From a checkpoint of a small transformer trained on Wikipedia.
Size: vocabulary 8192, 12.2M parameters.
Each number is 128 + 24 x the weight over the matrix's rms, rounded and kept within 0 to 255. Layers, rows and columns count from 0. Numbers have three digits each.

# layer 3 attention key, 256x256, rms 0.226, rows 222-255, columns 0-63
121103152122151134100127142135158124131135129072126128110111158148095161141150102134129112150119127171139086102107127126144116117115130110111136103149145096099096116109152134155132122113135130
115143137103095131122082129115094105111122084118146146169082117137147109112124159136111168114121094133122120119084146082121088086165106135168136128125122077122079191120095141114136155104139126
135119100126111083119107156117126137100125160146145086109076075129082075103146117138140195149139112117170151172155140107098167119140178157170142161118185154166109092119190117114110120129129153
119130140118114145111108149141131130109116125138126126093120073124110078107108111120168139098179122116124103111142126133091159134132117125111129110083129151097110117125140126130115118117142129
124108098115101125109126136102150151157144130144134140130139091093128069154135139161167154139168099177134119099119119135147119129139147133144109130117121115103142093147177101118132159150132152
119148114098107101129125116182107148158120117119137116156134179141111144103141142110128073140127125171101097140120122133112181155138116139080101132142137109102120138154125130102147090109123124
103100138109152110164189118113110111115149113112101142112129172155175139147135106148088117135134127145139111117115129141135107140129086109170125139151104100162131159119100132165136134109137121
125109161092106090169137140115171117085109110145151161141134075118112118158100158135141140141117162120112142154099177117101116105098119121148125125138148114099062127127120124130158119126110134
165092154119100132149167122137136117171168144141071148120073118080098131124132133130131170109119160125112148140097149123075132156114140100123111136116140131131117088154141153109118104143129124
119135098157082096149108137121115152103157188112145122146130123134176120147136116161165171127145109122158137158146118165104162141078111124155131158136116116107132138111135106131120127102197119
152157094103134156147128160118128112079148149126139112119143156182128115130146130126112123108154144142162130118115127130105136131073124099120121133099119122171159124108130112139140106118123109
140102126138110136156113101118129092134171147097089145116181141131125181139133158113138124096093204142096137138123076145140144122141110168152172197128132114153123128107084179118122070115144126
118075159128121130101126133121133126181138112123106141089133083111144161144138123108119138138103143131164138135167117126105127160106158166169127114106133160084121084102171152129094102133106144
163142171168140155123099123142136092146102108083155156129157157068138131165107100103112099082120112101085100126122107154155127126130098132115099113142152142127151122127099138130124138094152132
125132090048121109110117095111191117122140123145115139132122062128133108152125132114154167131133125155096195158135126136146178132104147171187170104087164115136121110099176153142144155135157120
118118129161153145095117133104143103128074150163115166113075103091066131103134141128112206084158120111171117140080138111136120095079108048127086103148135171118123136131099108097122114116109139
105087118104082117093124157132106124148109146112171128075150081128124106140128163134108112189118148105120168128138144163100114155163149119146138139117143145168139161126193119119116136117123110
136112151110142103117120133182136140137133172164146101092133115098113131159115145094156180111126155134111114114158121137124162136175161123117163161129131115140151097103113156106153143173113145
128160132154159147135173119120091112161132121118109157141123170139162167136113116131113079156104157145109108151129104165165097126126110140110148100144095099147144164133103144145127129096115124
129169123130086106098125106133153122134116138126123119112087091172095094144115128102163173153153122146129139098115107139162134119116140110184165116126125151152068089142088143127113071101139096
149102092107108086139090126125121107169134117134098137137138131106129148114175140162148113124156121120127113110157157148069165137122148101109128125125128136098185159182151113147138147156175114
126113111084129133131160082125118118162132127107167154135177212160104177172133172067141109115140182120135096134148094106142117164139109110045149131171134150101150122120098076128166103105129091
140103150152140153161121070125159141128122144136129101156141098168142142151156179157131162127144182109143115146094063150132126136165120098141101083158116146138106112171082090113156159113096142
155156136125147107119093158087173158114139105140134146108133145140141114150122115081097131126142116112111116143114152103146093150105127083182110115160146088117106163115076139125140119110167160
177129120120113145147108137135118113106127125125116159150141125144112136114132125187097139165167112108145139124132149149109122138161107150157139135154149166135126103116095141148123125105114172
126117147139127101115099122157101145134169172141134118123145166100168157117123107108142156140147075149135146133147161135136119113104144111114143089159145134142108132127109142122108071209119098
102124126135147131137162077156148164158104115143154157106124175120128132143110107142165123107115169123104094086122151075103123150094134102114069121152117108117148116129145109136171152157146169
138104155139161105098137088153148115147148161111140183103147182144105174150124129131095140124138123131105141135114122153162124107152128138114111174160069088100137177124099099127188085063124125
090102116139165125129132156151128112126151095147153181100140148124124133139139077116132117186103097130114098085124095144122084131102101145092130110126131114122170179154134147145157061115139131
146124111116108132135107130138157174157120093131114168139087196099115095096149106094103120157156100147088099141102154148119133130109162147131120113118137174120130146088121103105104172130151136
163137071113130183151146140126096164137110087120096133104132140150152126149131120116139129131086080104157076152117113137136104143094157147100102119136136094098135109114125105155158128105129107
080151147124138120141139098074114133137108137132111150146110128098114122133094108145135181119114127162148113149130160118182160113117115114149139126090171129124107073139141101133157151094097140
126144113121119123162119141104058189164126136181073117118099119079087106110142089132104156134141138152078121108137135116149169154134125146139139157151103145202125124150152122142124118130135150
123153147119204145104090113068109133109088179154169107114114102147126098116176135122130145105104104108153111128141199166112121133141159098108127094139171129097130113142121082128112130147165121
# layer 3 attention query, 256x256, rms 0.228, rows 223-255, columns 0-63
114170144100124096159097132115115140125146129138118126147142112105155118130098153118136094119115099148120135157163129151173164113083135131134140119135128105110139093120135079117152128155117131
119158141124090145125135154119087107109173170165163110105113142123110092195116136128153178126158151179129123084107122119119140137145131133150134096118150091130183177106105152081019102150118103
088138160123110142119127150138123143134160157166132141142154135138133121110152137116114144147119111110147156113133134145146138129099112139134132121112144147143114099166133136127111163118129156
120122051094197144131126088102138112105130112073138190121151152104115176071094144110110071121057130131130092094149100172157098097131112118084109132100090152115081123184157106094109128132115110
148172108145165126099160148143103100115122130116107118140132123125128161132110127110120096154121124168155116084139113164138075081120152184134140123132116149139113156111153163165106147175102109
133131131158125158121122128146121127156123124143125140119137118120141136136095161154150110130104140130137143126145139111161127100079098140124127108135118135137135158136117062123104142131122107
109136137154146109127091106137113158152147098090110088111102102132123135136125112151116139145143128114160166111086089101131171131132147116132138100095151129133153136099108127129119137109161116
135197144119138103101123153089116096103183136122129141123125143172141147141134110128115144124169133163149166079162107087167147128103120122094123164099142165147134156118107151112123146117122153
108157140135194110150167137122132125106103108137110098122170145100094100129163121128142137143134145159127078132128141102121095159159142149072121141123112164125177160104153117124138170101112132
151138110153089130090135150066116128165084106109108120117141115074107170101084159092088093139137106116124114126129133120152095102153118108113121156155109139084138138116130155119117122112083140
124122152162137164086150118137116111105111114117140123114137152164131147122126168170107098188124114132130134096138111142126112127112137124108135119149135154102158138122106100140130125113120125
143148117161144125121131127124105140076104129121155150120129151141107130119127119160186091107153117098116104140145166116135145122090093151156120121128129084126100169161093137139091139179102132
086106124137164084126110087116090116118134119144157119136111107123171167129140154128137118145084141141172142113159134091114100112095094129139136118114109118130107110123099174160155159131145149
129103098135155141185136114095135079121151109152116120167136163166144128134152155101100119111072151134080103117104083160090151178182081122085142144122141152101152116125144119098068156161164101
143138152139170135119145113114145134154144082105124148151136183091162130131163127114103090162149150111125147132147147116129113188169106126105139089171147133127147144123136176090112129181137091
183157146142139102137094116106099135152091079167126119167087138115109181102101087115141130108138147126128125115124152124145122145121125151123151127093161121103129150130112139130136138125182109
149143166108153095127124148118127105150148088121121123155152123134106142142110154158195130116115126113134146127173179142135153127073101101107113109115108118127104157104121089159107144143110193
130122098138146175165143145139141117112122111145113140092159103159116137119134103136123107117129182140120123090109143135094148134123140149129151177143125129096114138112142103089140132142149125
139087134091147124152094162125174134101126103098156176131132127098145100140119127154128078150086120081084164147156110156100128161173112101090145127128110102133144122121177151160129155130163141
117112174133118155136126121122124156115140105111131127120118132125139179137116140098166121118093098177110129147135088115141155155102146180125085208110165113151108113120111134110147072111116121
142121148167107153132103127110116131084132126129137134132105092105133111144132086111100130151126118162132201103090127150129170107127123128190138109101135072152135129128131160114117079098098133
127071125146096178131169170082158116096089133169156132147158160105130124146084150147134119161098154114116119141191177119124152127166145133130182136090142121151152132105136117100112111109148089
110102093138084162120164124115100135126090113122168132144057124129110116115144139105124093125131142159115138151128153099110134104103071149139155080089113150117162118139128137097111113155124142
070132131138167166107103168118126126119149152116124147123152135100104143094127125087102108115103090148123101164140135077119138160122123132093151117136078114146095182136126075085110111140107105
147169146153126157135138125115132125141156145106148113062086143136106136136167120149119141161174136091151148113110102136127132167177141127180132120105177109111153116102179198083131128139106129
082107123139135155120163115106103135118131073129118096132101145115090160149136112148111138130188129119097135156129141113111093103118122157136122107147158105147107083152076160109135104093086172
093126106088089157184139136130124195148091104134156109180120103095125118150183114123174141109142125129155134120159120122121178131096177170171153079152171144133098094178126169084137141168150111
166134114143101141146080119118119117104141138115116105154106157179121137137135156129127146131120109074131155147159157089114182134119155162118102154114107130155088142076134153074112159171108105
102144108129119130138141153130091119132137137151159102089145132119124174067113082171100179112123139152132103142139091109137126125143096099183160093130154096097132163127119135106092105096167093
136107167131141158150130123145154144151134078099120159190109180160139164097111123148131162160162150117106114122119157116154086150157111147129144130141119125123128162098142132093107152125086161
152108097111120147133140154138101093096086076135175113120164131127152101098112164119097115131146087103123150069139102171134108104062137113140088125173097071123114192140104106116126134149131089
148115151161127097135190119160185109129096099146142127101135145165148115159105127191133119145211094119138122073113110128140130115144127100119125147097104149109127132089141112146124074136151119
157152073058133129078142075139098142148136085094153133178113149125156125164060142106144104133159141122111109106083115100147109149088118155156119128109121153115119118097141170120141129127106129
# layer 3 attention value, 256x256, rms 0.205, rows 192-255, columns 0-63
102111146087182097065082080169155120165110188150142123168181140131118158080097195146120153109103160154072128135178172105140169198165070132173144059079148119107129125147115146142121155151203097
101095157154096145148119098151120077102098185145168063105186129122173134110109181125117138109159175117106183119088152144148080134081101180122137144112099114158103136102156132154139070097154199
096083130103144118103114130184141108135109120133090099181089128132138122112097141092155126152115099133137091139138111121106133180126132099080062124124165179157140144134126145123147175129119088
147141078138115177090061101142120185139148131166133159121096151120173104128117147103150138122127161077183137080112172134152102139089124112121122173151128121073133130162142079127118132148148077
130097117094156139154179153090139098122147113155126122135144132111138159154142122087175100140108108101108117137159142098114140092186130096105096089139133130125118098142168142105081107213166121
092127167140115153109125155130147150123165059193132101157123146133143150132132142140131128145117095152118144093153151133077142149139114131159136109108141095177170129131136172113136163118144072
144158121137181100172139131090209100056137145146190091095132101129122129146114149109098134141143130093178094159127103124116133122106105182138107195112112156130134141095153129108145119096173172
105135161165088158039146132146147111125150177113118100121101137096133155138106151125135173131108115129162074110037095175141149117117133142117088144140102116109173106154078160150122088135154072
118103167149145083075064121158140141154159144106097096120106094134138143119110129096111162099151103151155163080130182134153072147171122166139144103117061095162161094140095090061150130118129118
170120102153180146190103095091139119085153128178114110169168136172110142118183073173121159113132088131109124173127099145081144148190121113110138128129156179152140126101123075127112118204133104
102146141113124121118150101171190117103172130100106077147144133160122145147135142163113103133152100128136108121133122141124106101127088118107100126133129108172145110147128133133146162150170112
139136123134144121104144135154169113152109159128145121135142089131141145176129131142105135162136195137146151190155146139124116126128121108125188146145132112151130138164110136047098124120122127
112095153145176086114117147115154129123137171119070179132128123165124146094075112180127160127104131125181150094157139153129138069133107144146099146130125084108083130102095175121123123157043098
145117145123156074103136086133150101161080121144161151112155092143131143141110177143184149129170091126081106111133093131122156160125112163136147125132133164207097087104111166103128132129092115
139170123098121087104094091191166157165112101168124200126106171145121100084088145170091120137127118164088111105135159167110120093089158109143127126156156173111109184135140109147098121128125144
077115110089109111147152113111133061158122127145142152144145147114179114045145121129109159154106121175144111124111049144139104114108164138103135158092127118104130163155094096172193181184072136
158158107102123123133173056094087142162112180115107150097138131154097111152161133117122104116180153173176169113149133159117142133069098145225125113129103107108108093153135134083105118117112133
107112118141125136121133151106168131130136096073128124072140125080119128147193142104151146069079120167085123134163147156163099138156139132153054191130110092118152127130117097190076144069107147
150101107136168081077131096062133141127145137146152127140130105105119125119134151091144196121108121149091148077122126112162146080174152115123151078146130069131094139173078123116176122112115126
112134188107115071089122114125116154104149111106140135108149162138123140106116154072126136093092103093159155143112158129140122195104177111101157130214205140151132152121129152146137143113105158
133083137175160093138162072164116121128134097060139130165107140125136177098163109124138125151093114104151110136123186128115137179128150130136123140118183169141092117177099145135172124159088124
167137177156113143131076127053155112158113124112124107134122164105116077071200129105135092065172182191090109147113167115135114134063164132124166177110139116102097116100128124122128142096141132
135095119162155130113041120114090146109102096117137161076132110134112056164085118178090125153118124052116112097124162140128111144107110112148121133131178097101086079117106107099153152150077134
119181151123100119133161148145131205123151139156177130129121102170153126149110096083120124143112064114078107168081175126125151069137119143139122162129145139149135120152120156147174076118097164
150074086139169132166160162146103134131163164119090088122108124139135111151188085151120129200094159077111162123148131103131120100167154121143095144126136190198095074130135142144155134109104068
162097144133101139117120115118119172157109111088119130074131144107149137124093116110172075105107158090157153126099145141143096171133104147111130133122162144135142131162161136138114100085141134
046132097140159104087143159108123119103081107120131096097135102143154100107147127132142136154134133111191178152096099170136165175129155122149125110134190179166109143116109073081162145145118111
160079102146142124131120129107141123135138066125087157197144118074135104136131123140148126116077110100081139152108074214152105066147123138085118175151200117102127166127093132150111144050084118
119131124098119130168130184166091134126121161129119158148173131169122146073094134133138122125125153134124158127111115101107179126099139132135087172097154130179107165130171119123168133163105090
143120136110123125128135107073126127095114139156118137158154153156129139140137123148059150105110122099105158143082136092144143123148139115102182176121118113118090116114126113135097150121066129
133114121154117122175141111130106139111128130130150091163141113097158116120151143107121182164138155127115118157152114105109104158122138118145140103153143138167125154110101136077122126182125138
133123096125123080127171043127109138069088161163097128154135086128165124089123147104104162094112134099122163112138099084130122139152120140130089130130112135145111146151096133151149128095106136
122131113186127160130135159154181161122089134040119166131096122064057104163148114107119128132100102132107128073119166158142107190103115141138098165136198128086135155163105106152098173112152143
112161094134087189135132190157120131135082132137083141108108126109164132154091136166133123141129140099119126133150164147149116100136164126137159100090130023148141125109110163141145106123110145
148146082164125128149181153117123165179167123135145124105131105169119171179085085103134117054089176165085176100092057085137124134126105103192120128123102112144159128126112121138133091131086092
144117095110069145135180132091135120132123131087110144126167101145122100106118125117142160124147122143147124147067043154124127079118140138090131130142103146152148165122163079142075085070136162
122081153120131143125109140115102128160105126144099097149152129125117148142130128167184143132119124092135120170129167188114122119152144135078153121145133085156086108123122099163133128102132109
114114171061171156148154133120100127188154139131177168149090102102118142161132181103156134142131091120055178143208123116113120124139128103141069135167141096141100142142131130120170145085097178
141081132180166135075145106137106128073100135095144115118147139092100156096133137150141132140118164153080138159133127125102101089125109109145124098167135119123053091153113154163165109148108124
113137148115129111109124153105143154072112186157113110062118135138142120199155145136145102183139138138109166116178150104149132132167124135107096112121143098125140135113143119116183136201092151
169125175136131155132118132090103114100124140161101085120130101087068083146112112106149143112120098159142138116137102070180119075164132086117117175117159100164111105149102142180171133145146145
156178121166150081150093125137126158095145128106117123146119130157143118128099151125133161167140143104130115090139153074095108161171104115132118124160117125153159136146132089124127138097198152
113137055162155108111175106075124101130176097065152103150114134115135175147104129109133175096136151100129056153154136132136140142137093148137156093101162119127145145174126076125128089137123144
142101108119179146098160110122104115149171111101131101144133135092062137148186164145171114187064125119065178123100130134131123144117150141114123085140116134143090112134154122114164112135123133
151091157117143093148120093106072103177127100121148107085136163123132137183151137149136159134115137123127149136126118079135155126164147095135126145131144134089119153096151081149123131154182137
134165112104153127119203141134154118148109154156149106134097165128160105138153083153127116140148084097116082152170159125158125116188127086126129141123123139140128096172175076089090131102103172
131112145147130161124142148117066122133111115053134146109136129066092160130135094121144134117089168174083138158138095145142136169099140164127073131145140120139156205150146117135077127154097131
118140123174139126096123133110118141093146164149117114178144110132147102110113194126123089126146093091126131120103087169124129142140136130154141112150116104161133138132161099135158122118097100
128140138111073126069130084182147110096108096116122163135116179145147127146123163106125132177078171172126095117097150107072113126133132113125081139117082090138120178143083135122152126139132146
098131132131121174136130130097148130100110070145080079198131113087079162082139179211111088135136087158169146106139094146107109109126115123086096127094170110135110135132079103144158183103141122
101136107129137141102089127144069115153158120135168125119127106151130146142115150074134139118151152080114121118130115101133163088105186153116175121163145065145136131080155129164130134110086160
097093133143145137143144115152141142138098127153130104139143110178113090110128137171129145136090171164106163200137153133124152146153131133140125100117127137131085139081122167146093157095146177
135145133107117141135120113125086138109142117106163118090117128151123101120153132110076107139192165154105126145113122117153147177146133078117125153120186100118150148147145124127114131147117107
104105125153121145143113089155089147133100101149108127162115103137148136087131120086123128140120129112141136085166153135158112102157163153077180083166101131142168109139117122116178146085116163
129086128181149140207127130176084138136098114148179121120142118107088183116119100133166141109107134105133101071164147097160169103116137088122137147170108129090141097133169140097122131160118159
152151094095097162105095112095106116172127141137140171115134120125123082122116175086136127150204103124129078113147062121131152096112072109139087137119075114127073111155091073123114194036079129
144119113144114174125142108073160096094156154095127098120149120127083105158119133152124085117174144113092158138085111134118106112145136094122214144166167131110082063154134146116086124116105101
131104092210169110068200167100138157196087134104152138133143138141121127112102121092175152132098148121122166110122138117103061123151137131158176128108052124134125138104121119112134170117165131
146086119134136086133115112105117093138095136168093127117193107137099154126066113131136157149112115115102120113153088158123116106131084137149089109141130133144155159113167107128141146152118092
083167101104140127137149134113089168059137160131094128105097162118089053031130147098158163049118100128095114150148158111148187125130110152158108130127100117103129115135090143176135131137126125
136142161132141110094140093087127093177075072099149142115116140158115126081140181095123126121112109134111154062139172149133102131129116134126126123138127109125133174089157091116102115132115138
124090151108105104176142090135159110143112135120138110134129135133136091128116143092138129138111105096122111144132165142110108078099113120138105174114097172139092139144096150173101098100122111
189090101125175116120187117101116096104106151090116088115182086177097132139129115131144179115129091123114139102119105183147064096121080118113103171101088145120159153119113166159134106150076100
122112157140141138134111115189127141078102114133156142109134118169140182109099125110107097129111123072116147111119250177124155085110123159146148081165120153079133127138109195131174178105145143
# layer 3 attention output (transposed), 256x256, rms 0.199, rows 192-255, columns 0-63
162103117074158126141147137142150145149136089198102129171122102154138132143151149076071162117143140158155158157104076130133117149136130146143114115119129164101085141143122150141156143133107138
117125101119147094156115114115078124139172153153133151123139109115122153135095193108142089145135134155141149162119174115141095103097120122125108143122110123107148127080153094180187114139103136
148097161149140110093180123115187079118133128114139149128093105160147100158091152186167148161155099119164100131114165076124161161152114109083137146136173123110107147110153100166147125096165128
125107127134095084156119123175146140079075141125117166146152147181150127089081131128130158120139139128130042154125110145168159124119147109134100115136161131095122154165111105118133130126146116
154082154088163115098166144096141153146113124096133155171173174126119156126166132146147105139126149099126081140137145110101115133103076161130137104108082148084124126104194141082082093124104103
096147123123118122145111088147180137154144060118156180150107090112140131177093132168151141132146121072152134097111124115106104143147130116148155110152166146093108126143137151162126144132117131
143149168125113094183122119123127133123135128208123120170137138168166099161146129119163143140155135137165115121151093155166119183111135133153134166115131099067159115082141100117160159138112113
176126112130170170155127165121135084106092143113105164153139137120127151119114121104161174120115101167083095172104192123128104063204166165056142114129148107126081105152069098120129130098157135
188140175145125120109131126129095154117145130138160093139083108177159184117086177130105133151163124148138156116143094135161114090071080121132140136108120173166143122107124121130100100120163136
142093155116127125120118121142126130147092097116149147087127151112109130083146111166124155130126124131151138146119108148097185155101137103117145100174145144133141143128080116160157173123113137
169134123152105142134150108103076098105143152145146111120162172144154093139126173170149118133122112127142134086123145090117138121161116111092155093086090164097149166069144093139137122116129125
129126090120101119135137114077121104147187093123139123133154139135121141117117108133131158111127145138134090125132122142135097099171121132185109107159186110134087121119135124075112105097115105
155105147170111096089120132136112122121102143111145113129119088137153134097142132149140124085124125162145115103145116147143155125141091085141126156101147158098107118148101108146114112127078123
142106103157135100117132106150125149146140130103115115159161099148115130164114137124134110160125105144082133130128147134105089143137123154110148088132129131129110141156122162093104131123140116
145105101132086130128121149190137125134198093126126128105138142128200123132119111108111099104146164147122099128128112142124070132130138140135098133150157077111120131142117096095118112128101159
125083096119150079120113131123157132143130137082127112063148122148139121133112130135062109091115104120123162111143119146120106140143162136125144102083111131130157120153121137141159132126158128
117101140154109155133109102134100126099109173151124110135140140163116110112140133124141131116139120145148156128131109105133164143149208066185148150088109147163115104102176114100091110128101100
132115150119139159131119147098106100148142146122112138127147109110135122140193111142145176112129112064135110095149145152117147119129108118094079153096082130166161147102145137126070213081106096
138163167122116128090114149100116130145149089108090139078148122086131192113154125094141143152151132109140108123121098101165107087135118134148100127139118114152089141141082156155184147128119136
094083149105112138153203094102119087150090137098113086150071185114135173143154116091138129106171159125153148140110108144115134136133097079130122072119101095168100190153144131161185145107121138
149112105118152103130133132078127106115154100119162131132136063083106135164153099158083160132087073131110167105133109105127134145112152128096096110112124168152105095158151139138117147148133145
134089130149097117104137092099094115173152077129121093170107181112057150132106175119163152165160096102143114098133090087121101112102078182104114170134094116168143101109125133055113135098057151
124127150132127124135101144133102150159139149145121163111091125128109084140164180129142112123131111106106158148123154131111127108112118122141116188172153149126120174158133128144142123139109166
102115116091165143177115116051131115125158127149103146146123144126101193124130129165146163145106122109116176119154159116129135170159107115103082154106120111148092096140116127117108092124137164
122163136168193159061125148116117092087219148165135147135124123117171145075167075155114128139143137154120110126121131142117149138087108120121119118146119160131104139152154137141102141107137156
136119130137105132121137105154106105113105153124143134103106164118150106107144180117088115109140114115100120165153144174135191170111099139103122107120121132157123138184127113113100119092174103
131128123097160125113156129105105179126129123114132081122111087131139155134114173097127157118134125117161101121136129136125116135110131122195120084123136131136129176177185124096195162102149077
151133141099169173114125166074138060128134160134100130073115097105142163151180177145096096133137152169145154136138131143117116175141111153091154143175125100119158175127169145137123165103144141
124087147126176139140146117120126118119108143112122125124146131146091078121115096162159123076110099134161122149126085113138156176135108160134137133125110148099126103082131125133140094137123146
125093131091149123111163124170131087109127124164106134112137110173112160131123182125101149156104137114127138119163127136123144153140116095081136197152116145166074158093130132102110122133108152
147122088118119137145155146079149144124110102105126146132152170124179130155132121134141160143126072168182115102089098146098100174118135158174099110171123121147113147111122149112141180138101107
127133084115144147089148122121160169146121124125113143101109123135181150100155167113112123079139113133156105119129084122171067124193128125135134156132151121104078114162150152158202135126121156
124141153162153126141128126099113105134142114123111111091164171114123095160176161150106142105128130098099151105110118145115113122136145083082125121132165117077130100137153118075080151133087147
152164129097119117128113140100183152131155094118146136111072160105116123142103136099147102078096112152105106163108169108103139147116138135102122169134171100108125111110112122104105087141105132
095122161154111103135159173114100154120164138137111133119140128124118189081136127124146165118117126155075119144129120111112124133148132167134139181110119190118088111101149109142117126143148137
140147159111108146112141092149100145120038142146135097122110083127126111121110089087134136097162125117173112114148119140156100160125158116141106083116176108083152126111146111081105127147191168
137150128090124146135115108150132093112133154122131182100130081087124150137057096187109179123128121065163131125171152109137140143162075122104113080139134160128127155164145118119189143131144103
093119094124098161106143130120131092137158180138120115090093185130109102112110132125117126141140129124141143137139133116155120158110084127146108106135095162159142171132142139179131152148126115
143136110198123116107101135114121123137155092109115179109106146114121116090187133119122134163121128090132122099140150112112096083110119155145139138132119114112124135164126149155165120156098126
131131134106128142112063156127096127100144124149103145138160094154103148143154179093122109153118163112114150122087170102128155149106089126159149152103119124151140132142118079094137138169117100
119118086127152183126107136168134088135132185124062121126149150155077159134135112104161097143119109147143098151103125109133122113189115121133124098100166107147158168169140141192123178119128138
110136110107167137139147079086148150170167136137110129165158137090099124098104129140134126093138146122141109115067127146138122134122123129142120092147150135153119131128168129141148141101110167
146139131118122113120150118062121118153104087152145105149149102115099173142166079139111132119161120115113126142143104067121111114144137113123162085148128138090106123184119154158132075186141105
137185099138124138081166137132114126126143134105097126104143113127139121151153113094111108152115119094100137118101115133116122120138095163151129082132110152092135108133136171105170135124142109
142106140127149137131127140109109134148153173120071141105173162094090117072135132163086083126120142116142129145117134122124143081117124126070117107131108154099113101141140111157157147143129098
158162142130135126086176126117117138138193110121128112142152165099155173156145148130110113145095148128146143094116155094145122175130115082128162123148144157129170134104201139155132121148103127
108141155168099125110153177106142154097098086118074111088122125092168109130142124131129129126106133098132114138110106151107107119148111159108100074160122133119118162099151115123143179151148146
122157125114120144105154144127124105088093154138141131114112108109138204124132130099111153133160151114112136147142108148131140171123140124178155111131114125141120137143119118156177121118154114
127192088092157131135091135146159126131159143124053111128137236172143100143093144144180149114126133118155122138075114134136097120152164108111110125101091174141097126134125129124139138192120111
170163081119157146105126106141143104123131122105141155124117159165079124138140101162118077170165143116144148089138094130084150174098116192184156133102149145144104128097111067141088125082112060
130105124136142102107103083134085135114109156124101125162104123095114145137076106146133097164138122136127171137113136121125107095103124170100125137117138138157126142113112139131152139146121116
104100131094102148123120150139130111113178149186163136110138100171112135078146133142108164172134105146158133156163143136131151152107155113111141094130155162109113126121125107176113151096081102
105113131152129122139117127096088117099156134132104129115165136144098116075126126140127126135126157097109137128114138090150130139145143111142177134113100093174118114127143108089158109127148153
133132092119173081129111109084108113117157108141136129105121130051140158084100092156129114105132087139092148109149150152152093064082135146119114174153124105139111103161107077145111184069107132
154108102152101126128159115160126133162167153120128155127188072089129145090122094127160108151074096170124140148132144132180147083116116137062136116107101172157124183174117117125138102112076167
142123148157090129092148072133159138112093144125133140123145153144126153120067148123138103121144163138156165123130119129157109144155186209151153112124086139155129139151107090151124094132100116
108186102105143146062115155164107096102128112130121107098139164156113146095154153134115101171143140076088147111137113125131127070160147097155130117150095127107120198138109117109085104151107138
177155119145101113097122161156144136135121114129132150122117169126085161136124157136120133077144083147174156107133086120098108074094221137112144105122129176123114134132204157189109157133135117
140135109111146147128163129142139134150106109141128120112116091135191110100178119148140107117124132137145138129163105124147127150114154130090145137106089167090070142124144109159152143124138160
122125147156097128118103129091159150129084159175129115147118083124090139084118123097210123107125126117128143133092169130134142139202124122117128120129126107130125088114120079143181148116140144
111125148149157071115133103154110146139076088127122107107165099132103107144133129159074139122148129078141102135135142093130086081079144132094146162114134158115116118088169135170159141109120097
085138105150169077153167098146168111133143120117142121173116111105094165118139134146116160137149157131154165146113133090140129146155107153099087128107123086144097137173119130141096131104157127
123150133101163150116109097111185088114113143114131156168125107131095131131137132143155146114149134143158123124104132120113125122144134141099150183059147166086089164123144127155104159113122172
188149105110111118143162106130142130129138157159159157163137132138162134152141181134094132110102096149099153128110137209106140079097158097132122161134102118113129125144111137131109162135110152
# layer 3 MLP gate, 704x256, rms 0.23, rows 0-6, columns 0-63
171150130104143133117135139131136170097116122139120170171115126131164120134109109141115123157112112130135121084090107131103127133178115140132125174123124176142142131155085154113108156110139113
133182126136126135096131125122144108135107116127123146145172156101140120069118109158102112144133103174114111141136113130104119176151125125150121145131134127094115130151134130090108086087149108
122147143111118126114152104121112117111153141113109104133125146137142108135083103157141157145141113129176132126096148151147120164114094111128124130162136154157087103123099116105145080110118118
101126147136122095177079100119132141125081117100181161120143122110150152136163113126105105096105117132098133123114101103136131115132144139149141163137142122131119130082123128146141144130131154
146151066173161153115172123126106112153158134093089134115131156153111112130119154110138126137139082130158126174119074133154109132129092138161103093147220098159121118117137135152131111132080134
109105151125144137144107145125093151124124138079113140135142123123109133198129121102150177132128121141128132166088110127119126118112106133134164152121104121134162126083128087148124159117141146
168134127141130135135122141143112134131109117106142130067148155084098135152121102178122116128164158106125133118117111118134143179159127120113126143103140120118145145094138139115149128109092109
# layer 3 MLP up, 704x256, rms 0.241, rows 0-5, columns 0-63
144148122126136123131135130133111135116131141162149103114140110167060100109147133127102100133137116108099157126148137126170148064125175126116119117131122135122095156119124115112158143156149151
132169143138085118085163106121140119102113170135113140109139141097136155114119112135135132078148164122153105120122122133152134095178134128094104126152140120106079100139123154149113132107147094
181082095138130135141152133118126132145115121133134140131109114156102106113130166134154141114097103132103154147101121158100122145147121079158092143114123108135144110147089125130123152125089143
151129097195109138136117074133146130131077193136144115149116124125102128121126128159178180119115133108156103103114129112141107168103099119099108165137153124149138131160113131124129133128107148
122128116155163169101118128121159114119167135122112136138114156112147150081091128126131169105129104117181160083089154090090161115103128133121112118102181126138166150122076104137139122131084148
111107161128165089117164157123172123088152155067092110113110120163128118129104152142109118113135101109148125115151178152159147173149110139071093151101108112113131142129133115100123122149167095
# layer 3 MLP down (transposed), 704x256, rms 0.227, rows 0-5, columns 0-63
098126130132183156137103109149141114129106108159155127080138066103135127146108164150105155142128137110077121097124176171136102137151144159145116139150140095141175128128087119158102122137144090
147167129147128080126169177100151110120120119156135163121104176118109133139150116152088117123119126126138163103138118123119116159137076114137166140102161122150109149090131110085153106149145149
122127114114094132138105162142094104124090061152141128131139145132116123130127118073132154142119102152125155165147108147133119112109118123088124101089089137141089130108102146125123126106137114
115165108133138117120167137150120152120145165118114079119145129162092135177144140162126126140153135108139102150132127147146159125089162156129110183168103177143137103107067123089178122157102099
111089119135049154166104079123163132140134138100130144108094188112125109139147121108097153143089115101147141114167123117100114139096103185132142127153122118141152093120116153118146158112134138
177140134116106129125106134094145099120146135081105147140133108144087159092120175116138116107121127117137119089090110130078105165072100143130091094126136159123117175121141080129116118117103133